config.toml
num_key_value_heads = 3
hidden_act = "relu"
norm = "layernorm"
init_out_by_depth = true
weight_decay = 0.036
max_grad_norm = 1.0
schedule = "wsd"
z_loss = 0.0001
train_tokens = 156400000
Each number is 500 + 50 x the weight over its row's rms, rounded and kept within 0 to 999. Layers, rows and columns count from 0. Numbers have three digits each. The size before them is the row's rms in percent of the matrix's.

# down: layer 6 MLP down (transposed), 384x96, rms 0.317, rows 55-68, columns 0-95
# up: layer 6 MLP up, 384x96, rms 0.321, rows 56-69, columns 0-95
down55 114:492384601600428434474476454585532562508563510437452521526480479526537438529467434423382486571493505484467504513489505450628520479534494461533459567509529577552418506501509504534479491523454525570552451536578461490529486492514534576518515595470495516505435441523605538540445485531555565416
up56 112:395428567561560618468470462530515495552494459521501496523506588539586530525516498498522527495523407536509501606449538453529437499497584510542498562517452484637551483496563623462481523540537483507442486449470581553445490501521526498544492511452536557441581428515567509544570534502535435398
down56 095:513488390418477455510541574575513474472449536501483465471533484464497507467569507474428471476495513522479534521618434358438466448388461461520523441436497525476439487457456404507409478460485453489454479568564440525477494567408486490447561461542408417440440480514496497582512489467420522491
up57 101:505504498576629517461506533525576522480433414625510491510472501534612490554528408463503492506413502552444494525504520551534503565523475491534542435505540619598467505538497570482544507613495557499421508452422579469487476455572466536547441473482526506549472425556575500473475478481582484553
down57 092:517537457569402506451516508518408594596546527457453507569457507529504491540419593519546555594516427474565453511580519576508517508507461518478472457423407446507544399493500512550495546516538553624491493556532482482591463475519510455573545487460462480450487443505446456493511388456559484441
up58 100:493518464568534530529436476546552510480544534431601476412532479517565495583511469473417513423575493514521488528503460565587420548460449451608571575462497449520500603461488495435423528441502563471518533478545534461466506516526410553422429437489614452473508453466503538489530400533562487530
down58 107:536519590478429402563515409488422390526453498478478407538543555495565541444426539511508415486528514469543517474601521435446541564576450468522522541537462495550486444516612456454535441508557454495486494565499547473436506468469555485580445489511587482492388459575463519514454536522541442519
up59 118:389479482421552582554491448521521505468486498469598514526544507493526562464547513469569466495564487489492510505515517569590392571451524566534540543474429445506552606437473576496474592546516469480473557456469499392430440458457577560526535496425511560474536475541417573551523559493543438451
down59 094:502480537533514507505416424465533488502467531521563482454509461426592541507595450469490451479569453512430428490498505444447558547498473363442500491496513508563492532448477490501434489470542438543531447433504478475407534599587435427572426409504367443474509478473454535575522529510439436519
up60 088:535472453499392470514472496476587506460475405463537496454474463564467522506484458457522478421534552560500507466537447436506466430401394531536496555481515475431547466509494511526529393586474432536528504460546525595502595537494490386531622511492448531532450450401441485518482431533421440514
down60 082:441510459470572501454537491553454563507496445519494436577497507561404591450607518427572541467470534553488537401538476459556427492498555548509364599486489491554438411484539542497471493468463518446506539525550548501453471490492553581545466512503470543551473461377532546417511568502428494525
up61 102:416528509524500532423463518550504501489412485501488544397595521506460536509542561435449359474444501504551496552496510537499424604545536503538601573475523450497476543558474524468486536487509490462555537512484443508509449430527561489504454586602527630505474478634466432476553513534512553548
down61 108:450509493491586499445515480521502570466494509527475496508470481549484557584480532460539438614383493535539469545453541530515425625621434433521517551556481499521584499469533532521373502478492493501522503522468418427452483532610519510551385486629520527489530451511489475491521544464431523539
up62 101:524406496495429424523550527405480563511519561561500531460486497505546528505559507531459499485432531505410403486551591517496445451460458480569504519450499494565530475421400453486479470527552530527429541535505439439549585607583504592573486540555560500467518487532473433457553513370514511431
down62 084:554537513488537398486410518452459505423532450431505535500464533579494520477481580440530469478484517563480510400541501568591506529496541441488549503589462483495581539530583409458411496452567451536481500503620429400477502533531547505507553520452535508522546545495637417439493476526548532475
up63 109:490407489497563490525494525400498513538498456593443397480531434457537524473537523464498416535547457641538507487559516563500437473542400500533533455512512496478487508534431523504413500425603473460506425507400485539480511487557460451566508464445499524480541478452544509582615604576545480514
down63 107:488576516439390493564550490558503500413497475353528563531484529567479466500550528464539487507412486404475441574466537501528505583490524443506465512486510557519576497516556555556532651525441507425489520474516521468525495572434548463558561459533457485527545473483514488419433404478470410534
up64 106:449473536488550569522540482516505528497449542503572440468547535634514497485500580556558601495559470468534599398532529514496460482538438460492490474447441476575576587512544442581435537547450457509503528584586503426439418586517493497501567516475484500580516538511517406562543470501490517409
down64 095:464514414513519474455515448520499411530536434493565508455657393525543469577514570546558400471461472563518438583497503446520401482466456504501525485548596548520479435464549492474486525429442517398515479417491451454520554502538514580434478495465479486496483443443492498451562556530532436578
up65 107:523465415460513492470512488475561520434527475520596446525489474504469554558399565543497500450477498523555343587558453479429481440541495479432546592538401549484520505453369515496519466505558486583400546464562464510526497484425459515509542557493480554531509507407514537490494492589497449575
down65 103:519534406485605515404531544500604532517514492472496517551505489465550539554463563526511455515443490506530448560491523434445484526497420463449534470557536605556433507496480565575473473467629476543504530484582586459525462518510489337458486474562544526511417428561525527535500483588482439486
up66 095:440426561457478502480475434534510506467466440507531493487497492567565546579437505486507545589433508490476617481515452523530449540542571455473540465427464438521388488550477438453453529549513401533342496512524521552476480484463509468498549542450458594562418486593569436480434512435548528469
down66 097:389514449602537469464436546569463552523507414480497497555567499494508573571496462511475478511581496411487561499509479494553475482542512568449502483493375504474451443522505422591465492484510504582465510548427497560511403359483459541566560520460546449495417513534542503521585457494585536527
up67 108:531506574551586491478510519581378491497402564457547478400450520476492504437461409533464450465487428570543463413453484621550505450437449400500533512502530521458503480513462499430453565603521614497479484470433512532457460555500442507514555479531472510498537463462490555552542494423585519498
down67 101:622492517492483482499416499475550497453528459481467520570408503463479481511439467458510505407465565564574487430515548636411547480535510418397465404551465456612538579432547476539477506564435431425521533433512422541529499453557504502523528472526535525460454477436518534539556477485517491533
up68 091:527502430577529557470424504528534547465500558496563540465435410522468393556466422531460544415517435516507484534508518502431502511499545464428460458583516523490488586466501506519455418522431499492438468513477404533459374550583447443438506508553552511485481496467497455562520427432464350485
down68 085:541573434420408495457544468499487424541574569509484468497495531552493460572491579467630377584475521521566496463472528542464511404550476427492489475428511457570471455480529506486540449502591463463435483488505604516511516467445558535528490456481480484577549570608534544479427561464454518529
up69 104:469470531558576446552484506437603510455557491545501456525374594453520503576505510514551532522543367481468493570514512480490539545548459509480603498528475463480630451452579574525453484485494546472545560530458420468484450489540432491574433476485494495553534598504526498475421455471483554404